Weights of a small transformer language model.
Architecture: LayerNorm before each block, untied embeddings.
Each number is 128 + 24 x the weight over its row's rms, rounded and kept within 0 to 255. Layers, rows and columns count from 0. The size above them is the row's rms in percent of the matrix's.

# layer 5 MLP down (transposed), 1536x384, rms 0.044, rows 1360-1376, columns 192-287
size [ 77  85  82  82  91  74  89 121  87  90  85  89  82 115 126 113  92]
[[119 171 136 105 143 137 101 168 115 144 128 127 107  78 146 177 112 116 144 140 106 149 128 104  93 154  86 118  86 122 121 116  82 112 150 125 157 141  99 139 114 118 189 121 109 135 171 116 134 127 167  99 135 143 141 154 146 167 138 151  95 127 107 155  83 117 134 126 159 155 112 134 126 125 167  96 120 124 131 115  80 120  97 134 135 110 112 121 136 122 143 120 148 128 104 145]
 [135 119 151 144 162 107 114 101 107 131 147 101  80  76 117 152 155 102  84 163 118 133 121 122 121 147 106 113 114 148 163 125 100 153 162 129 142 134 110 125  84 121 156 135 150 119 155 150 190  98 102 134 156 166 124 180 143  97 111 145 110 114 124 115 105 113 148  97 131 138 146 134 114 182 165 134 162 109 136 181 120  88 159 137 128 131 177 177 148 117 101 115 110 124 107 117]
 [ 89  97 125  94 110 125 112 127 117 186 138 116 107 128 147  99 150 171 139  96 149  88  95 132 139 144 120 134 104 122 153 142 120 130 138 158 121 101 102 119 118 104 129 121 114 147 134  65 122 152 140 132 113 133 119 103 127 162 115 159 139 116 195 138 171 148  87 127 136 156 154 157  99 101 121 131 166 100 134 131 133 125 118 144 124 127  86 135 100 130 129 176 153  88 128 116]
 [ 66 104 120 173 138 112 103 115 117 104 108 123 131 116 142 159 131 134 147 170 133 128 132 100 131  89 156 147 117 107 110 126 114 125 159 123  91 138 119 170 129 111  85 153 133 143 117 137 113 124 132 111 106 170 140 114 130 106 194 133 120 125 115 112 116 148 144 140 118 110 100 158 133 141 119 114 169 138 148 166 136 127 142 159 137 135 109 129 167 113  74 157 129 125 110 120]
 [ 93 146 138 161 110 139 116 123 142 153 115 145 100 152 121 131 134 162 148 161 118 102 145 127 130 147 142 117 133 141 141 122 150 114  95 125 135 152  74 105 124 139  96 108  86 110 102 108  87  86 119 114 130 146 144 107 106 123 129  82 147 124 103 137 125 129 121 146 117 141  92 151 128 114  91 119 137 140 127 139 184 118 106 149 149 137  66  95 110 144  87 129 115 108 127 124]
 [143  91 113  86 151 161 105 165 142  95 131 135 178 160 147 129 161 129 176 178 143 116 127 133 141 105 111  95 102 108 117 143 123 153 138 138  92 136 134  93 136 123 105 139 106 140  93  95 197 139 136 153 106 100 127 130 135 109 119  95 156 111 153 128 132  97 120 146 125 109 147 112 113  93 125 138 122 132  97 120 137 117 151 126 118 111 126 148 123 126 124 153 168  45  91  58]
 [140 143 117 171 105 107 127 145 147 127 124 165 107 107 163 123 157 112 156 113  93 111 139 162 112 132  81 100 136 126  96 108 151 171  59 155 113 105 117 112 120 101 134 168 121 145 150 127 127 181 135 131 143 106  98 147  95 165 133  91 147 100 105 122  98 130 124 120 105 122  75 178 137 125 109 154 108 112 102 134 122 109 117 135 131 138 128 118 187 133 153 135 141 148 117 163]
 [105 114 123 126 151 156 100 112 150 117 115 132 173 120 158 131  79 137  97 127 140 132 145 150 129 115 123 174 154 183 127 147 110 127 143 125  79 102  92 150 176 159 104 138 119 146 115 137 149 164 119 116  41 180 133 105 168 101 137 145 165 139 150 130 106 146 146  78 137 134 124 151 121  92  64 193 116 147 127 167 100 135 113 139  61 139 116 181 147  95 171 152 144 140 179 117]
 [149 151 103  85  61 132 134 135 135 166 102 151 129 109 131 187 119 162 119 121 104 146 136  78 103 144 104 124 137 154 122 119 170 147  87 174 134 185 114  93 142 117 127 168 130 160 132 115  98 108 157 128 102 149  99 117 130 107 140 127 146 102 132 125 112 144 171 114 162 155  96 105 109 125 166  82  92 133 112  86 136 122 134 140 139 150 108  75 115 144 133 156 146 166 135 127]
 [ 88  85 145 122 112 153 144 172 120 158 104 115 181 113 139 136 145 155 142 108 105 122 166  96 115 157  70 116 125  75  87 127  87 163 128 139  83 143 121 135 124 147 183 119  96 171 124 107 117 137  99 129 139 181 146 154 104 120 115  93 109 106 128 139  73 103 129 120 130 170 159 112 133 157 126 137 108 146 149 106 105 160 136 139 171 145 109 132 122 110 130 173 179 110 146 117]
 [177 164 140 147 115 160 171 151 119 146  93 122 141 159 154 143 122 141 151 138 147 146 115 127 117 125 155 125 149 126 135 132 154 125 101 107 115 124 120 151 101  94 116 124 140 150 122 113 133 148 113 106 118 148 102 170 137 119 121 160 130 136  61 141 148 129 133  97 159 154 135 136 132 115 144 104 132 145 139  82 116 137 122 149 110 144 110 139 141 108 130 124 139 153 125 113]
 [148  90  95 165 172 125 143 129 147 128 143  96 117 157 143 136 141 147 149 129 112 103 178 105 124 160  95 139 131 168 140 121 146 197  87  71 106 120  64 120 114 121 126 178 124 137 134  66 135 140 139 131 123 114 103 150 127 135 147 132 154 173  67 113 100 132 125 137 110 126 149 109 110 143 112 139 116 123 134 148 142 147  78 165 130 102 121 120 145 128  98 137 111 102 166 140]
 [127 138 162 102 125 121 109 151  96 132  94 161 158 138 104 145  74 161 116 145 144 146 145 131  77 127 138 143  85 163 118 128 162 102  85 135 143 132 137 150 112 127 107 144 117 161 123 148 131 102 118 156 152 128 116 120 158 139 162 121 130 155 157 126 119 147 126 124 134 101 108 127 116 132 145 155 162 148 123  69 157 138 107 109 149 105 111 135 122 140 125 114 121 158 118 134]
 [126 137 124 103  95 122 103 156 142 154 142 125 139  67 107 125 132 125 125 118 144 152  95 175 110  62 146 102 107 117 122  99 107 127 105 175 138 151 136 148 136 114 103 110 148 152 128 145 107 114  82 187 135 139 148 127 133 152 112 124 134 145 104 117 138 151 128 138 139 103 130 128 143 124  99  79 116 114 151 150 110 129 138 123 141 152  80 109 150 142 103 112 134 134 104 141]
 [150 157 121 148 163  78 141 144 129 119  93 124 109 116 146 116 132 122 152 134 137 147 141 123 125 147 148 149 134 138 149  84 138 177 102 122 159 144 133  94 163 151 146 151 135 134 125 188  99 108 170 147 133  86 154  91 145 134 100  72  99 118 169 129 122 114 122 103 137  80 106  83 135 159 118 158 140 142 139 136 122 123 172 122 144 124 205 125 139 111 104 130  60 106 124 110]
 [146 134 106  96  82  96 120 125 137 136 117  94 133 127 112 133 131 106 103 104 116  83 119 128 166 125 154 104 120 132 125 156 121 105 142 144  88  79 150 106 103 123 133 113 160 190 134 119 114 115 149 117 108 104 142  79 159 103 130 140 134 153 145 138 140 133 137 120 108 159 103 136 128 147 122  57 152  99  85 154 103 129 177 104 150 129 106  96 101 161 117  97 165 140 101 140]
 [151 106 137 123 143 114  96 108 130 183 149 124 111 106 142 150 168 127 107  90 151 138 134 154 143 102 134 146 109 120 106 157 125 155 129 152  95 126 118 103 136  48 114 160 134 137 101 104 108 115 107 144 187 140 114 118 145 167 160 115 113 120 125 114  79 130 141 143  79 119 110 183 123 152  87 108  86 106 133 109 146 155 138 108 155 147 159 138 143 127 157 137 175 135 112 178]]
# layer 5 MLP up, 1536x384, rms 0.0566, rows 1361-1376, columns 192-287
size [ 98  88  90  95  87  97 126  92  96  89 100  89 113 120 114 100]
[[109 154 127 126 138 150 132 174 142 120  92 153 162 147 145  92 122 105 194 102 149 138 129 141 131 144 116 134 153 152 121 121 125 129 138 141 138 162 166 181 157 123 147 127  89  87  74  96  92 180 158  99  90  96 100 102 135 173 128  85  92  98 152 130 133 109 112 134 111 128 107 143 141  85  65 108 122 172 127 123 133 157 109 150 151 119  89  82 101 122 108 122 106 120 157 138]
 [150 156 156 175 152 122 135 158 180  79  88 126 147 146 117 129 134 110  94 137 127 157 150 126 109 111 122 107 167 125  96 123 123 159 135  92 124 138 157 145 135 176 137 138 126 118 115 180 137 111 123 102 151 133 125 151 105  98 123  89  99 147  64 127  84 138 140 122 127 112  87  89 146 169 136 120 126 157 103 126 131 132 134 131 136 120 140 115 170 104 101  96 128 176 121 130]
 [164 146 143 109 150 139 156 148 147 180 158 147 116 129 100 116 117  91 142 110 135 137 137 165 106 193 133 131 144 133 138 121 140 124  95 173 123 135 115  75 144 147 178 133 129  88 106 120 124 158 104 146 159  69 124 119 131 150  92  93 120 144 141 138 109 136 118 109 112 133 152  94 140 113 123 141  96 136 117 107 140 136 113  99  94 148 132 113  88 131 157 100 125 138 146 117]
 [159 124 107 102 144 102 133 108 113 122 113 100 173 123 153 109 108  98  99 126 141 129 101 106 130 130 109 138  99 101 112 138 122 148 147 126 133 117 168 149 127 111 154 127 140 147 171 112 175 144 135 136 114 114 103 143 131 157 149 153 124 142 140 132 113 140 126 106 145 119 136  98 131 138 164 173  93 103 131 114  68 140 113 105 120 104 196 122 126 125 125 127 132 132 148 117]
 [107 186 125 157  91 102 147  95 107 124 122 127 113 111 104 121  98 137 106  91 142 136 130 122  87 142 156 182 138 140 120 130 120 125 133 124 164 124 129 157 149 118 131 135 126  97 172 171  57 140 123 109 116 141  87 134 132 158 153 127 125 118 136 130 129 161 140  93 142 129 129 135 114 158 125 138 125 137 151 155 133 120 124 119 132 143 141 121 133 130 144  88  84 192 153 164]
 [116 116 126 120 164 138 101 120 106 117  95 102 161 148 109 139 105 142 114 115 165 145  90 105 134 124 173 132 117 128 131 150  96 119 166 114 144 140 132 140 154 147 137  84 114 104 114 139 155  95  96 115 144 131 157 121 150  90 127 160 122 155 159 150 143 123 150 109 149 120 171  85 146 125 153  70 136 125 174 115 140 137 140 125 143 114 120 165  89 102 113 105 139 109 143 100]
 [124 128 110 135 127  93 116 164 146 145 146 145  79 112 123  77 169  95 159 115 106 108 129  98 124 169 164  99 124 127 146 124 169 160 142 122 132 137 170 106  84 126 143 105 117 156 142 117 115 120 143 130 194  74 140 147  63 145 118  98 117 129 107 102 152 118 112 136 123 142 154  99 116 155 167  91  85 142 152 101 168 146  98 125 166 114 153  92 139 115 108 126 128 154 107 127]
 [119 124 137 170 161 133 103 120 112 101 172 114 163 169 104 107 101  69  97 142 142 125 148 175 109 114 133 129 110  82 124 139 110  93 172  85 168  81 142 164 127 170 144 107 127  79 127 133 144 153 105 147 158 137 146 183 126 138 136 153 134 114 138 113 135 135 148 140 106  96 160 104 120 126  98 157 127 129 110 153 113  83 147 138  79 123 131 155 126 148 104 120 103 108 119 123]
 [177 180  86 114 151 114 110  92 120  93 124 146  73 118 132 108 122 104 109 129 158  94  96 145 145 118 156 160 135 176 152 140 163 108 104 122 165 117 150 123 125  88  80 149 124  92 139 133 134 111 155 129 136 100 109  77 128 133 105 162 127 130 137 101 167 152 125 134 142 111 129 143 109  94 130 102 141 114 109 147 162  79 102 127 116 110 155 116 141 129 139 111  81 160 133 126]
 [128  94  88 111 130  76  73 123 162 114 119 129 108 103 109 113 151 116 124 124 102  69 126 128 141 133 119 116 143 150 119 134 112 161 178 137 112 125 156  99 157 160 172 118 106 123 117 135 120 118 158 169 151  94 167 125 135 136 147 119 148 129 165 132 119 123 126 164  81 113 119 141 127 118 106 151 114 106 109 184 140 116 108 134 144 101 132 109 137 146 133 122 109  98 118 149]
 [123 168 145 109  99 173 138 117 101 138 123 135 161  90  95 130  93  85 120 109 160 123  92  95 122 102 139 165 122  64 114 138 134  87 134 174 163 143 158 124 132 110 144 106 152 132 135 151 155 137  90 133 138 166 119 121 124 148 111 129  97 118 164 128 120 108 152 105 120 147  89 143 141 120 146 112 120 156 130  88  91 120 160  94 118 108 127 119 117 110 131 129 168 145  86 164]
 [126 141  95 145 134 134 156  96 183 111 140  75  89 131 159 159 158  83 139 112 114 109 124  97 169 118 115 109 181  65 138 147  90 148 138 131 140 118 126 113 151 116 144 130 143 100 173 113 166 154 104 122 107 110 132 143  88 114 110 139 137 117  97 115 154 106 150 121 103 154 144 124 126 116  90 112  98 114 137 170 118 134 141 149 122 167 128 118 149 144 127 127 124 106 138 106]
 [141 122 113 137 154 164 169 109 139 114  93 104 118 195 147 136 138 141 110 137 150 117 139 101 100 143  72 135 112 102 139 128 133 126 124 132 137 128 136 136  96 121 153 154 111 143 106  89 143 141 164  83 128 136  96 128 127 134 106 158 104 123 154 134 120 135 146 131 130 156 136 115 134 130 158 163 166 149 135 130 172 144 147  81 122 126 170 124 135 101 134 137 116 133 145 102]
 [ 89 103 140 130 136 155 126 119 149 123 161  88 126  89 140  99 128 128 117 108 127 135 127 170 144 119 119  96 137 135 150 219 135  86 122 138 113 100 101 138 106 150 154 113 124 122 134  89 140 136  66 119 128 152 113 147 103 159 149 149 177 126 111 139 121 164 110 156 100 155 124 163 117 107 154  97 112 132 110 147 160 122  92 113 115 116  81 175 135 120 112 125 161 104 131 125]
 [103 136 147 154 153 141 158 136 160 132 168 154 134 115 117  99 157 145 147 147 144 143 142 153 119 112 104 123 145 132 107 147 147 160 104 133 144 152 158 130 175 147 164 129  83  48 119 120 136 111 123 140 171 117 132 141 136 152 123 124 142  81  96 119 123 138 133 143 112  90 131  83 110 124 124 193 132 177 130 108 164 168  81 154 142 136 158 162 150  90  93 126  90 140 172 126]
 [ 86 154 100 143 120 161 153 128 115  81 109  99 152 156 132  98  76 122 116 154 125 108 113  90  91 124 127 120 165 150 123 131 108  68 143 107 131 129 110 155 114 166 130  90 138 118 135 145 117 151 155 141  91 137 118 136 116 111 114 139 141 130 122 139 172 137 142 117 164 126 143 101 137 101 167 153 172 141 126 152 130 115 122 172  97 120 113 137 137 136 113  97  97  84 110  83]]